Weights of a small GPT-style language model, trained from scratch on English Wikipedia.
Size: 17 layers, vocabulary 8192, 12.3M parameters.
Architecture: RMSNorm before each block, rotary positions, untied embeddings.
Training: a variant of Muon for these matrices, 783M tokens, 12103 steps.
Each number is 500 + 50 x the weight over its row's rms, rounded and kept within 0 to 999. Layers, rows and columns count from 0. Numbers have three digits each. The size before them is the row's rms in percent of the matrix's.

# layer 6 MLP up, 768x192, rms 0.225, rows 85-133, columns 0-95
102:479472472566505517478430483499419506548546486605472509468490588539514471478582446388515499496562592489516437443518384503539456496478479413517564494565602555451454426493467521489514493472513487464639497504579603504487445577416535449398430474551535412403485480467471492403453441458505519504
101:540527583529517442527341529468477469516563462615538509542513453479471503518451481556498564532524496429529490516473559430511501404427517598511425428506472515468452523492540515558444470533474482475503466485473557421529551586510382398462561470457542467481475499465443434597446521549581442495
093:540544446479443501438485456515474464478498496506489439484516459553573498496537482488502562590510550449595458496573577524484515531444515512469485467512596492413497474471458499583493515399515492568530542578585517573544503492562587447482402558530459488491479434451471410438470497515465422568
106:454531382508520576405486455470477448479482521536550486491555568545569472476469499424517430449492504572424478514570548467513500618547474542504497509425481490490486439485465454451518452455479567472495528530513520432364479538477516537481481492447572527572574466528530529482448402424390550542
090:538504510558522528509591431513420514534579481390514478389527544527444588541507542433513538548615620555408511472492561429449533514591490439556431418495475501473544476574418475457464433461489462568426503473488542616551528496606553473441485430421596549493485399487505441578565522487435509491
102:495516464477542499418412515538443546456508511418548523497543488435519511487537518490454398472617465513558447496454430425476558534482496503423523524557465438507529578532477534485475498573502592454519498511539503514512553420519454447371526501435485476599539442466441460568416492478532469614
108:409495513527433472445537635441428424501481530474494425572531524481472473499517490490563509464424497593506347533412511524491516447482471517478505511495590483452540494529526451503566444512396530465516504539454566581487460559506441471598447467440556444512440485496528542517497541536521497614
095:447427574543460438452441518430499592464408474488556543632439555488574467512509538564446575441463450564565498509420485476556629431473467515512588562520479499569511513505503536497497479505519548478594485510497453453364459480509564520403516457528510517448455579492460560565495529544512491506
102:523567529522564496517586417543545523475494470470586634536537544537503529546457547441576512589474438444484423509557481499563481458499408493568426427550484527407484458470449470537420496567523502474508462466486513533466563550447448435527509378457540492493392483522404500514503490499544498490
102:462500544566424424569542492505492470522546470458454526452482469561581474453539500544603471542590545552518599526545469451548491547558565477555441506452582519514496572528498490472506453497451489501538526460569469500441479552585430436383516531609468475515521531439540517531535580529491555502
110:494477587407470520516512440566450563505357472581479444539515541433514579467558477468461536528510470510579510543490465544448468456590523414520520524547499474505465461475409538499474492450411487525549522513479442440498471507466440520416453516537510539509508449550574464499420494458583440480
101:483580482571481514487564590565565521548569499502500463552508535556570476555573546396558515483424583479420493477456532512437499527638473433486566510508512559481485516506486421444446548594526565504481528590430509451475519465529482518471466523426419459507500433534522449519443478410434508509
106:575398510546537439463493426388615424499503541491543494557471514443540537424566547502512463458509553457461503498528523549427497508524389557408544512491445603518574523469509530512517446452571514464561475464468468515426541446334482442504562417540414568508605476455470516576555447483477471433
096:513485552508514435591447488530471475551461581463423523500556481508510556519597508467417482551547561509488530408508500520524509516548557450515448497486476500505482418546464511596487558584507438602495603527463486377442413544403477461427567561485527459552404446492473586499500488551559491533
099:484453592444449429531501395467402513523502439492470434487532437521530516535510486579516568530579519523528442502570515512512445508535590605453543535469500511570519510549512496595456379453480518466485475509501521474588364508500516536509492611522518476465495485591470553421468463427475445546
097:507483498453560476460507441668598456488512509381514442445535541429495541464540558557469437460433509505467421512468367410487490465514534466540478484490510514469602485490491446651525468511475523444464507512517539507553394448511484571460578496442478500490473508515481504466571503413483484467
090:423489549547600433483527482453475513457453545507570520572398530443464534584509570497518433432436561541610495476442444461485450469413425491574508468554479484475464494560475499477521481459521529554467477457469491440564424482472531474454488429475509513437454547476486498537496439481559548532
096:437557486466463412571486485465588435537490542438499493430522523567487546598460431600513484423585497513567561531516510389445547470490454516558514520552456503505446491500522424440475363459492510510489415530505470531402430574526505540529474490497442523473530487537532536427473500569453491483
096:484509495457515388518415456491543464488470488494486552545473505474498541538583491457501436494561560544454556540535456466433488564572495527549516600531443603457510475405401421490578489566496484434411458505520497529522558442440468523447532484528532499511473476563497499497449616598426439423
101:597489494473439472494541484531464488581447588425501453535453491500458414470479486642569437502527529483541441478439493504567372520506544428399527455526504525477579431562484492454467570517560536451553459564505458543457493466612420479402522433454481491429473640496509494511449446513572557484
095:525539517505453539573433505515509524448475539518455507403493466472493450469486403464418513446550546485517514540372491459448527461475533396512485449539588494453469545496556524550484402538534443562562522433590429494483436555541527555450609491503454432451540492444538541455517494461507554503
104:479462456492563470514462484419548470529473543515483568454494494480445437449554529392441519493437510492545457629491514494511440417507586564520565533492461463488514519530463493498468439489468394468558517603453440500450495615406504458457535583521428527437433534437587510477534516432497440520
101:524531539501500572526467536434483575492479517397544488431523610454402376493534558435508514467480508534436540496510565508537523473567524589558501498577440368471503403485583637478450577415424485502486455453519464491547424479550457531558511468475477496520516550474498546417460551509490479501
099:520470521449512528470612501441459448492582485526398397387451471474493574443544494471519554573560484516493563480502475527531508441542403496495478600562460488458446425552526520513510543524443453539507514518562567434379443511478496520446546514501435456450445573429473493572559496508461505451
103:431525538519552449476523576483461511515574543521483449474518465480487528529539419399613413461470517559448508495430540506414507460559475464458516521420554512531516561402445509436423545494525559416567481430547509549451502498509481484449499551515610526560523512463474455462463478512519467471
082:560496448525413483511469574462592470541476473560573487488531499542603536398494501461523502523539472514524419449483507577424551503482520545547532515529441618564540518537550509494432536471484441433537411481513459545471584527481527529511517465420434510525542440522490448456395481476585595384
090:574432526480449434556540471456572502432425506552547388522479493484523473487465461496497443517465468434493558533560509520488461555471518526511537452502563446524497541524440462591576509502518513482613534515526542489561454513501459533525503624455567497547544456430509427526494527601589496494
092:502455510547508522501575575550483479470510490469537549506422497557472541403460589476528427498423482526550515470457434613528488518490444552440457551461483473405640511472515590458568517565547510510568379544494471444449371532452486551475508485533416450450553501477481575411517528497495454459
104:511516500532459478557524521474465405491488590518548464462560451498551504558550588484601519561470551461535504417497568453567525446562497481564484537471521537526505513595571588597569489456437493491502457489414576476529495504502459501488497494578517474464507499618464536533510457570501535559
105:496559469480492530528532498437443460529605473534462515481539498521510549452466535551527501404521553450381489466436538489517449466508447467482503472450463598525549535438564474531465486511495527448506510421385406538468547484433532412435513544457501547571421442480422479503602521524461458605
104:520489489492427531508442459539445462569524534521570565557484462492472559564480447531559515529590534484552549478412511453565449530464474487486504558487380450459492542489495504475426515560544554537520553484413537470571505588522581465516540561498438479468621470482417502530468520493532498464
102:556452533495464499498468504529465568474408595409471609570580542423459418479488503506525450426483485469541533535460472489481464492470526424427481520487474486473534531575562441436490437413479465592437521538411560530529473481486454517509403411619529422468425463501477527439482568447504410493
097:557433466541506546551501520489461492476381586561474464466483507476555486504547500471540501505480445485403475555586386527552540518547498611482492526496509478534505494520468581459585483551498584477549510464544499511539531560564401580431422477540486480531514523382533474465545498519475454534
104:543419445609533498532547477528527512540509490461433487498490540510571495539420400537499384527474502485481456471389480522558442502518480464460614446492504556467595419521543436483463539484484445451472453531583486487467529469544473554453496596537445518457487508425579598548595497507504416495
105:554460531510612476499466444517500381494499493518540546431558449518408507427569593386421526517465447498484538462521563386546452426512500538444524471601512503520534480380522527569463486582512477457475547482518489587477530526520498442490483532498602539482493506516536513552515449464604433431
100:477571549441416441465475496509563439469606447581479640543578481521481467520478537494572498453502499483473549504539500560550520368488372566497518441513486536390514441515445554457469454552487535509442480548428571537575518500513588457451429571508473503394402462503559425477487482551518469448
098:485532450527534511567431509521423422482471554450453484525558450503554534485496523524457471424474545470499462474593526614487493454453506360537527561576491485524542659476445427433515508572524478531484474512428499533575481496437528518508522465498519420504473471548520475584502594519473510481
107:520589505509510543536456534543525555539521533558550474444546487499521498511446532468507499407437378421488480523543558457491503404556445458522532432484578554506479511496457532507546448492529509489504504427551492620527442416559509535496468569618455522525476455539495501571382504509465494490
110:570475484508437487499493558585500498545535400477493469398530519504563501556466503468566581487476493519460474452515632494441478493442589471606498459523413563454416466418534505505462519467514559528494423509482555539451517477573442436541468548464540553626441474446565555573446571597495483528
096:606528486594437535521552592524543461536514465497583564473477503454517524530575564389417591476493574495440439435452423573536493450509491461506574473551497470477451492523497491422496511507542480451599553517529511507540471455489512474508506524638444460586484531536468585522550497555465464537
090:550474444471440527503534495484490507527516452407436508512454408569444506405596485370445479437509481527463478569566554388426495469519482514456485437452468457515530531513582540483485569435526459470554528504527490549484482438447442488540518510588445483426521582515459488302548516518567502446
100:506511533446549490624491582498493445485514520520455541587501531433428496436509551553559464459459539511539548473498484521492484507615460462458507528471476493508559528502526544432528396589420564532559531501490542449453571538521519435541427510487517449511461575488412588486538441503513465608
104:479511515480466563473529497609459504580419523422440465494449461449539589669470556450488521376580429471554409503442508543517545498557576433413498459500524506437492433447412586448529534519444476526398519555501584531423434446502578501463616445549604569538584459471551436488554516604539424488
101:543475504480547487441503499557493552481547458478479364485429570477490551454558505459560538513492418354513581454524461431505525590438519517523555474465590550472486428590500408454521435461513413501461552569562484531508507532555437537501531479464467560476487485572526543496545505471421519422
098:489514522490407475532526539503588473571513497392587505589488532582496443495492494493585528460386495538493537458433577437579591488463457515560488556532435584472555573484468530472536438505498521399588497458453584443554552473541459535501512456496549568499554461541425591506492506446473593436
098:510532466523449479479560444579517549448465484397537399563483489574514695477507483548536574561483457546499576503511454533535416545538479330409489486558499516455475434395460477516511452534477504495495551536527458527553575471506434563460464496528504495499419505453495465444558500449562538477
096:539540694502473489500462574501544606496523472492391467540501493485457489487469447502406490486518535444497508491450567496493426562431497578442480488490393457474535524584572490456503549470532430547508425510571527481511483560560565558537493533468551505584425513470540524502482455561554513516
098:519529538525486507492467517521432439426458434482488453472420459548591504447517524439451623413404521431501481465452554529513543458524503523501572470448419460541443492585538481570475590522500489556427506527476542504554540549463563472553479546407524520543450490398443411456470497491559544564
095:561399447577435531456489452453555602559431489493503462472374476459503466585472526421485448502503465401556547480484438570507476484463440563430512460432567435438502455594512461539508450474498518553488514544492477486588524416441527380464489554436448568506538558511528480422486550523457589555
# layer 6 MLP down (transposed), 768x192, rms 0.105, rows 85-132, columns 0-95
101:502358561551499473433600500515502491529432545507525582421522458519609488456483462541418512467496491552468511551488457499529482546481459398602514489492540457530478423446516479542442494528460537436558436504475510491419477464480599539555478484523529521492455447497482555435549611488473559472
096:497465554496528515534467470486543417543455490547492475530472600425542451475469501475463578438502468432466438595562502464451416473516520515497546448415485509516522401522585577593560407477496527371549457418464626534538556547504544453509542509465560563494582438462562526560597622463518523475
098:456492553528479531458384535471509527515495440542508390539615522480617556494545481560591442491551512440487445539539573433495501483454451491469560445447483494481505451522494467495503474558588446512450438444382464420409452504477493538565474475498478499487501534573455545466540384471571484447
100:513558534526454587497439489449480520483496496448528461531516496416406555479512541515469523510478536481473519478518553549512495541512537488504591541538443577486552496461564513502534567520560527569543511398560489566593509447533465527452639566521486445635512412539461513597434522458486467415
092:493431604428491585505560507422466544433526516518450522514432556601426502395489483489517468491434458492627461488488515478486426469448536566586484469431524524444478539529464482558505456458580536528432475554531490549466521509537454465525549454553464438460468500478511443606447431553464457452
099:511559504489552443482449547411407491443461461516439485486526457527557502557491471487566423516474479529497458483500515483521459455416504458524485508522562450501475627480489456506434374448386532473581445540485468480529478414440575479527562460485444568510452493508514487530531471558482518385
105:391457543581542514491543467465526610502483464560418580464508448508669478464521543469511483466482582481473522485560600438492484487443529590603557474504440406568479561536537539569480414431490498549508519496487451440497492552522486528401535559487548504555498410421466478504513519481519506446
099:440594465512566472456526467452378475512532491440555576457476563469416456506531474497518598474476534499517531405530505518432573572504460559571516530441416524570601535440440566502454528448500439483580457391443555493497472520550565494581454420549461483517607497454468474448447480493523474477
102:492504540440511508599485562367459523455397500531486522533475504439467527461467458503502525563475523510499480446568406517588471498489481531444473522546493444524605497465521595446392515552461458559529525593495503540383536535483489594523479578463499540541493590586521525466555508454511556516
101:528481498441622633514516549497569504529497486527451492453496497445514548574566425493473438478525492460541418475562488492523571521447481440508486466494577541426546523521409468578553462457512443465488487536554591514587443550428571495549500555473527545561434480487513552489463463444543497403
109:471590448532457485597483563529528496493570519411519555440501461603454508524467515414512488487495504561510571486538426412546520438461541539469445599521478451477532540572507547451487408471507542388569521456535491557582551513512468449509649510559540513543572561519534598462515546422583476475
097:580557461471541548529517494435521483463549576495504487541496459578470638507520486515458465557451450550522418505408505560476505564493528425471539415551533417581504527472431566499509508409494501514413497500440511487468476491484532520407481539542523563423480533451530534565427580535568532492
105:568410505522445618481548506590430427553519483532558540543524526497614481527492513535498474536523488500505494443457485512534476429473437463541427445517611556502428524543563457431546474581467538457499538568502453494557514493448471531550423395532516477580416559531567457420576517618517571559
103:512511414433482491514590477415601504568489512462571516515522491527538517552530445538532424489510489585547524508540510561465547469423434536533450511491498492550391584598453530405409473401500481552429536429486521604479569407448469511507400520526481535469546408569545545473471511503575528533
101:526542478479483498547523515402521402535502454493451507455499420539544536537407447485578540487490431468502489438544517495466496490607474560510459480450539553469468489495542516510431452506614525503517465573525528520439561490480366612446462488456403473541559564430519539572528475470444409471
098:462585452432497512587422477442449516431481532458574457477493455386590572536445544450492548516485475414452496594508559596522528470515453451589526459503522497455516499467525524506489430486491480592508489524547605556482484483592463545545482482465472468597496525420476407508457542478435493553
093:526493491511467466507537501474455450514560530409464554501402497491375417595503566511520499492459518565551539459510592539448468492494480517544494576493518459497569497475396409544434415526577541570527466489367521533511527491486469479510515589459416534468442504491485469453501506432522449434
098:569576512534501458545555558506439536474469420506554544606472592596416451469496486562585545506457532511487505460423514532507517546455575471554490517543525511561474443489486418499440541595511468618559593396515445469529499493528467502614487581443459524460426564495418504504525492477471447420
096:583510380491500556418542507511520498557536468515488517572511517493416482461566534482440565437529551507563397446456472545506384507507556461533444461488531486456526514467442496527442418493462427519500443500436447421442488537546510551486543541558540527570429529479516504524568589520510550399
101:464488593436580618415497582500465617510443513466572453415575497510575518500615480529621528513485460549533535565541519556454512531544498579564476534540519523461464582567604484511570482570499460502458529452479506507502502493486537490545527528563550535576495461453493557477489442509481517424
098:535454459509440442548532470520445493503522537526507461473482473639342539476513493529581467482471535539495596498461491522499510485584506475543552444544444418613513596499483497538512515549438540532485471551449482501462512538538437476517537462488467523475430486582452523461487492557438574408
100:512520448526515421477466500508455528422488472546507590595435432556491519566437493527521511477483490426489560486461478496520438512526484506537525407476468479505514546486569538597593430516522452523482534455461443436536445422542528479464418551485570592530480565519444513577556573429569517554
103:427462535438446457518430488524549539452516447525468524496468478523519482489509442486427481454470478466506526455417425473558480529407454552423496445521458523429530602546534544551417507437530533470518518429501523516361554482502457572447488524572487541507546429502512447458421532571549515488
108:525529438516470581501555551496506551572518550621502556459572491589574567511525475414475531460604508517403537520445525495344501515494483521530472452464491507410552555566506439390561463559520451501497461442513421566461448446480520532572517539455490452480404533519482538550532531528527503519
099:485402557513481517397407369522433549529457517620521421528528511577412517607516506495401534467432537518452458445483443486551479462511556498522473491593529450570530508594459512472482472459560575525542503448508463443444480531488451533477463407483522484567521527479476492464416575469443554545
086:474529471545410510490515517518521565520458573497472458551487512426573506347482471551487498504487468532423489434417481653476512555536578464478436419529564547486524538600580546535497508522444465567439481558479457470557511441484576525500456418487599437527495414462500404470479413525534543427
095:541450501464581502570497489523510454517518506574457473509576468447638513543530445495475473504500508479412522571534502479452464592456536494513471501516548501518518399472476504531449541411454540475478548546512498465489494521500521518488518569524528510501474473600501501581507597518376618550
096:540528491496506489460537448546496495518576541531447376557391487508508591582512411539455506549481446477473459490409633439585508585522453415517629527495497506437432513554560508488558594478549552490489523458519513513486539546459485465582440605552559467465507527582524522412488499478410435463
106:463521524484555536539542447572539562508397480416553496440468436475534500454518523458437482574537414519585424462549529564504548531467519530494491516446492494543542448496463416442435521448572532511540496530520406608492519446486613464559479479460503490495509522331530501569443493464532458519
104:563493455526432564424540517451507434593543521532494520443502472508456492503555454472557508481440385538476494545470492520535430499491483434514512542515547503497522450432588485484552461440438478582510465450468490604478481420492469479492465437453507547491479498513637472542445366528459542500
104:528441384506519505465487514485587483524513559580521536484550532522587431521463524467586541497485475513513606481532470478407550495556492569491541524529520426502455510460452478439448439333406414487418447475481479493442503399489480504509499500620450497502500524577560493468596432504456475489
102:378512538590494458532458520466582553477479554482595450464461458436419422498475466420498519481443540572551542581494521493521469502482570535494604475533486438552473523541415458484482546474517489475492529545484511498559523498568536469480508544499508536424590450501497489518500532521557563501
100:558510499454452572496518523506548502490476495520492574583484516530381484383424474632477537562513504450501493470550495556448510462482542460466539472490546500439463487510432395472476545414525486474482572477587503544402469487479470548470526507506497506469426524466498488470501525510449462407
101:528531623407469539548450514506515519493445626479556424448554549515437460473554545582548562507502510458488509490521472478556594507478482505503484512447493496545412542479392495473453405527551537564546548432511422492501441549450532497411395522545533463468576552533473389494441465459467452597
102:482508497428442487473575578574445564556402501477484485477498489440525522619589468529513462547467585529482542484471501542492569580399469578458502555550494548523510479527488468442524410556502484546544439476450519482557434448486486416458505477530485488560533534485497524498518532536486504496
106:456552423568457466522525491528470424443431547468535472437537509569574572544536481525583489502481479410562494476483496410508498636571496434465456562507459471568526438435498519500538584461514495463563511429512584394448523553488524551534531478420502482553485465442511544520561640367384461491
100:472507505473562582539456518539509475483529516442569579423495455492586514474426532567415557561533379544467573469516506469555448518553470457469534520489505481471480547448490553397492580540593496481467367520471502460540505518478398565522591550466499481457548529563479541508440427489436535456
102:505446501522486504518613558475569444514513526476493503556523485488485445499493470458489489469407530378423468419468516564463529520536444453514433453510543518402572514397412581510440543476464461473493544510464499535508538545549566429527502440442444544458542539491475479465540494567568515577
109:546453414496561607484567543552424483453586512517453566470550535554436658486566497471553428556482448548465466523538441465520502529492579443463588491471506510538553578517461485530500488473552498499509570451583450536409494539448501494451524536502430471550557451595506465557491557483542498521
103:478387538482628487535465452472417499537464511624446419463539473448472509477497437632511481510590470428496553371518491486544576549508442531513446439456467455538485469615524488438394420439458541548432406587513467443503446527478491507458479387528503444485573447480477512466399525505509442482
094:494484441419391600552561514470533528372489487515413512581447455545602632440429490523541477502508515427580438623516479532471577545461509519459520496489481483468545537509447487494541566504522545534452530441526500443528581604431489481533557485525520563527473529547415433454510495442472610437
102:489525535482540565506564493487469526394544468449530518499505568627408570507438514495597425498453448430563467484477588466513549463459545551486490467537498515411481483564505533604608444550525532529455450563552498556489491547547519423545432533352467479589507483545491558528494492573561484449
105:461486541542490369501526576509459520514461454502421589498491591450513553396453433435507596541511542432585552535535494532393479467430504498514435533547454530456473525483527510480513513540511404525544466519533538473485563489578500528523513486543481457513405507459587452511397433461479565458
104:455415471471500516528395513465505495489498455385477378610500555483589488530417570569564547484545538561424525516467517476538565475453425477444512441532501482570517573485448541564434459534522550429540454560495485520508501493487522419513396507496441464496461411577460551530509564599513496496
099:509507575378448498493537430587400501347493471445397448496528529467432443496476518497483623548457504474497527448523511522495569491502520409540480430418516561578429546507547480524437466510533522548601498502420393508553498427537496554407499424502443496465442451545514444454590421534520465545
101:512536503507610564597467513490483577387399498446447566517518459517521531443503416582488494497415384442435531494499479436474505458501445439469578549424466482512469436511464533444507560515484506511462534553476533509523569430456492451516540593533526493476454451487488465522404537527488495532
095:594506487446507455573502394525524506494482551541470473521589565565450582489562484472488607521405562468521478563522561475513540495457570400584496523487413498517512457412514502458400584489465586548527510461480477583571519502386489460448530540504513544506466433511422463470406576412460485398
098:487494480630493475529410425548497496479539482413448436426451456521567454440593585433537507458524477476460493513463430494495521496515389535527488459425536489474477551554492540573434525530457514625451451626430559470582524533469461588454486522475478463546523569449454437513570502495491489526
# layer 6 MLP gate, 768x192, rms 0.213, rows 86-133, columns 0-95
101:472423411612588544504576477457436500500440518393486602503421472477514458546487543478522499461505489516512499560537484492532420504529561536446474495539423454460529474564529526540417580557531500513546481486447533443600427553552478543604422423512563595509551486428561419473544633522532526562
103:508488596547535445428490541475558464517523535511509397482475454532619529567468475494531519460538543462527425511417522500546506512582482425418472518408513397482594516562545534509388607522532512481513535543518523528512491526510413518423461464510447485522495488480514573513495504399514446447
104:384451562553462496452453549491575483463561436455473509447480528549509544441493530515479451472525474488518464574518516488526538491546475509624515480488498474492520439441507525512509471385481447436519372481551486433464486487471437657496516555588500564504535466426534485515469504465449457455
093:534559501483515548471453436551490483476472485506510484486374407446530567370546401484492545439414493517516418505596496529472494584540493489489451544472509526635494587493502497466463542510486426592479435497516508520487498475499452478484515578567466453441481440550522590517533434479518465546
105:514495510480538520519562548550462449537423547567484471453462601543505527536449522514499573460524604583451477483445448553473470469501486501423466460510496453485494413448429474548543505473491497466460519503556501552500471426545495530606543510512504533395464514542457512544572574456459505407
100:543435592486503496499506557410531409494474578504571421596572494555502499410557501525466455426425464544522504500483481498466504485498383517456465544569491524465530523510453411457580456532436457467537515478493572586518468502514526529630521405476522426468486476484502466439552537413510412555
100:559508535447473510542470504568601526543564523527477434483526561520507534449453521430494380447558522481511480526499471499558439495472514422580499533547475532479518519429498453447582496549464452557357523621535526528604495499441426540461505582437511613475477411570564505437460554440469500459
108:522487590582538410391545434460480439522444416394493473580482582498442523496486436397563484532555527503486481453539427530528514469563537490475415462424430504419527581503500520445475549465513454498363480546473563460614452516479445544533437535529493513432518555542527534479518515493545534481
098:530652545504443514581479520552525503484587535517515438591477439463511514489457446470452526465413484552446579530488511530448547510517463503424413503493501443507495443392519515461465462568482555526472479490499599392526585578569526470477530516491501515498564532499480467587484451683553530448
098:578508452442420558565470542604518494565561509516472581475457450527514503528477450468488502496567530481497542524527543402487524394464479468488444589464474518443470568575575519555389478433529465435462388443489507438514472509498514442382546547449505422533405611569509578494418416510420608588
098:520539456504444542447512506571531478497457492516483475472576522472482405558575433517444564541456437494453490447556436456505449431448536551575464516387525501511529387471429463538372533533542416404490472509555505570537580470499470464409541470497481534557455519464551445599540572498478529486
101:472373548463540421462401470572502587446478566516474505503410511518519481482541475456523488581470507489496504555519453468477492475544486555559437508577492457588466452424554493575431498501565480520390620475585470483497471401585531524472515482482533496464500455602499571457534516406449453522
098:575429435485473492457460541476577461474507461510508470533492433589452543360499480463487521419485460477520474494446420513437464427509502431486538559487559526493574463557440585527448477477469512555449376514588435396522491463529469540493494478482547521584520498467504534519491545544530422427
100:452514508491522494453518477493497419562557493546407554551426666468460525469477335534502462505599503455472470532564478539471533489550422503491592550551476531458583565425512420597478426568489516519544474431495453496465551506529551496570577501527487491458557505624527525594526518496552496553
097:506617520487491580448441485488462429585553479464477538398533509566469415493470488447497562568541533549563378566614550547482555610519469440513459495421418461561447539538486517456444479471461522460520479421461453451477504489485553488503422488501535508359411533442412452494509478574532486550
092:532506421420399625533505488474529516529517423543548412428528505491560559438479439519525521520572477405429498445539540615534507556469584492419492460524512542526493536486465483519414579544552434350520524587517457551569559483505468489511538531466479531537528491531453454511512551525455532519
099:440514475385510418582413497479552461554501579466603422491516483489539489532538520458562454433563438548563493573520406526478505477521543506513548482485507425439421501521445359522521502519600430559452489452543473530524578518530464426517429536582478497560465471506610556494522533536556542499
098:512487480452469532518527413497578592537481534459473435467529444414460417456481442574501474432468414597467466471511440492466508506508539536601404532477486415506539442487524437524514500526418487505523517458582446541485590461542557495466501478435467479623524554454556471485442524513552452492
097:518475427514559536480513456501518497544383477485480514442474508537437456462400523523509570507484518474546462527527443592552438515550460441393475484456418477429554483517483494453419564482608592439489535578513409550556455411509524463532568476470471491506435501532542424435474466435514506518
099:480507547476447499471491500549444502484491554438525466552538564525535455599591565417474422454496501454451465441459519554542560506555467573436513580438538551371522434565488483545520484502489500477440440520519535569439536456515606464466474515490465509563529523522411558578484571488535482505
102:518436441504455524512491485513349465536379550492460482500497516453519329535466537529507488484455471495497533557537478559562441454438539525525527500448566430541477513537527476518448579528589522497458498475489515495467484468497552492447648466558516546479525410491569425404488491569360519459
103:476460469474464533446425554489473481461539461540450434547430532560418528529508380536534542403553581452435507448489441547447443470479496571557640422531475478461455544533481577568457528481511437510473456542509542516505444568436532469604503536500418474398439370525554517459446507461564474474
095:508539460495453554527489488446507491436521513451514474529523457494457554548600468497535571445592410412575542429499561481441485548491416501500453499506520489465433545445429489459508448502548521520439491429495525542549557344447575553640461443473478513604532417503466550464513605480511463525
100:509425491347452501485531507461520550512515457495450514461427557532584452466450471541460520553513531477630443500516479499597487488412476541553530529476428516508485389504560401554483486465473469546423580550477440538521543477503534486542499462479452491429505461604512492421543504452450501514
089:549521468582356419435474514499546518556468434468565482487479519531596583484424587492454523481477433638467428501524456543405540572475483522503509460636495510475485484507479565488533491523474509570544439518581521556433509405541634475510525440523442481504532390505555462439519455527514474433
095:570435509510469453601543524497372406458518504577378469445521409523513525490451453534488501627471485500450487532524551506418553531470477560445503446432556425517550419456427375515532442460560507480520462546548498506505514490554506454520538613587537471514477457421463460538470516532609523526
094:439504443496566413554517444482549492414432478565566552623523480449551454518468496489414458462508455467483685567541492411473505439488562515537444548549466490456454398487518466598537445495492518536525545480496418461533541486518545488471503474491488535441544480492543505464508359461506484468
103:491421524540511517404508553514498446485479568510593491468492475549556527543485571467551521555455524525525558462485551377512505424525572504570503457478437519440428469495477490513562425455490589451472512557509516445532526495564594463586464478458577476565504545533420488564526482562542470508
099:589534437426440543427446487417553426477430455528483496417472452518474608466473456438559433543511581464493559489465486519550388518503419560531594499410519507512495497475538484395511493527487430485474485539469512469474508506586491530587449472462517443447494564449581550489480489519563517445
094:491466567469553490523401579529455520502419449467559500497454552514393511466418457533478448480532507513535504484477528501510403477372495447462547475549470484541489470563455481485473575523546570515489411516571447520492452609547550552519452489466499497472555508475458477517489541474527623564
109:452506518419574547482503423498432468531482499597507429464444526597411525475546482531507530521548458502526505529353566443477574525605482462513472472511474496477525491472401593552489559517456463489507496451554502480453517479440456495487632566485438511508501519502574447475528419446532511424
094:476499551443462553421454541492496491582460452482472522546592556495517452515522506565442420548547508501577426414541498460559519508545653511575447466473544421465575508569500438484525468394474469521408572458558466507484456551392440486513478515426544491426499498500506466551519544447466538498
101:481525499500528518415561588452464457510469473517562582505471423556556471504430493537539511531573464532513524460447532566394522569582444506540568480524557545421434468502516596427564530579470579488517418600460538477526419554557456472547511398455501561554504506520468570458511542528502615456
099:470517507462568439428418491426498492471449451471493621504448524543531503410443432528446479486498486501572528510490479534618513553560532538479571441543381490395480470555459504520439407432398576467481450463506570499414501477466559536537534526520541533479425502495652539496501433457485485403
089:513481537572571587485565507553577480515621519500449575474476483504413539501469365499496514544476530426537527484506474589477518526493501567395447549455499548493538529584507504505514429563492515435554512533546469479509638520548487562488433456569483489449491532511476395465510433501488514507
102:470369405472458499426439506527470494503452600459511445595365446466559440519571586466456598502484499577484496479534493539407464460504547497550495530551477422470465462546562548474505430563548523478511548518488551414520444556517546498439499585528558500499515415479413511601588522537505565502
100:570441501464573527389452491550606518529493523442396517459521525500437449507600413432522569578452497500480423424532521500460463509475510549498467472448498567491585393553479489504440513447494403446537472536425599554594429495473470454545451519396441503414449531456605490452459576437505430492
100:548547456493489529502466582519385298546542515467446543448510483530505538531521549414523506427438506568402481416419597469534537513412540422554498481547529563510516505452533450454562532476541545482487474440579547490448540467522465447538498485485460432497413487438476556536521575445477481493
102:478576480468521458548499410469425531516432551478564522457573542516397545497490525510470522456509530563537534502510562391523459581460567559564496473431424493567531564568514548426455443552505520476493516546463528469536519417528469546431456449491562447532606468506524412439552511533437552536
094:453536480449464531538549488494485553495491529441370531480377471551519522486587466469477486469434501508575486630547571515554487494518582445536479522526499448529547469493507497496563572421520430494531567494649498540459477481491464543462483454547477548506519556549477476423498509542561448514
098:497463530407546385477450458489616426435473544539514468537484545499469457495512512479468495408452627475494547505506441473585405489526493549582569499561479490551533480461472469520402502430503510464426483397517484478452551492504563590567501497488510458467495496520537444487429448533465539469
102:542443539586445461404448508414527395550528589554490516507451574466537472427465548574488420428490546508474421532577536589474435430511470497520576465461513439466449585415504510404525567526516522440465468578511552464382478493500479479516542435440554471531498466473528616514502514491575530520
106:500475518560467530461442585468535500498505500541522519530413463515475542523542531577460529499531452406516561495488496513441574508438497527554471606584572526467543425484457433418589489491485458496525424580474550444529498553384649592495565512488568591388476526445471555506646478510535548517
101:511521503534607505487438437518552456439449517563483421504438444502516474529465449406450406523557582465575554506414478541562464493567409562461545485428619528496442479497563510523424495483505402508455556465509507510523482520414559485516501476597504479455447508413596472586388542542598454396
102:533559503445468486570491540511456449488488496515581486465475547405517577449499563524555573515486601506573481507581514459550610506603536519505458522477460440443405463559507509469560477592525476466511480499531594510553617435562478491508507572546559449444504421458492372488494423579508525436
104:440553478466565506519491470569511473446445540551511569535497478495394389485510483501502509557504551624495436597525509548463457494543515397494471638512489557614479515477492519511374472542461619525573499460488487518509507509484545520547530460486468512550451506499498515449453547461555500422
097:478471484533490509468435497531490571426484475456528519589417513533555459499542489413478548482441459522503466470451577510501509467459466469552531503439475564517461501525513462608455548560476440478414525538443540559517481537534457529545479541437470572538502543430482425478444460524568602508
102:441455484547498470456485487462537479483508579517523485439502465563523489471545573501465490525483442545612395495511496522543520495470570526541405510531578494524476445512475379577536615481562487568502558506559517528525475413491475489541517485520511542484504416510517580550570464549503490504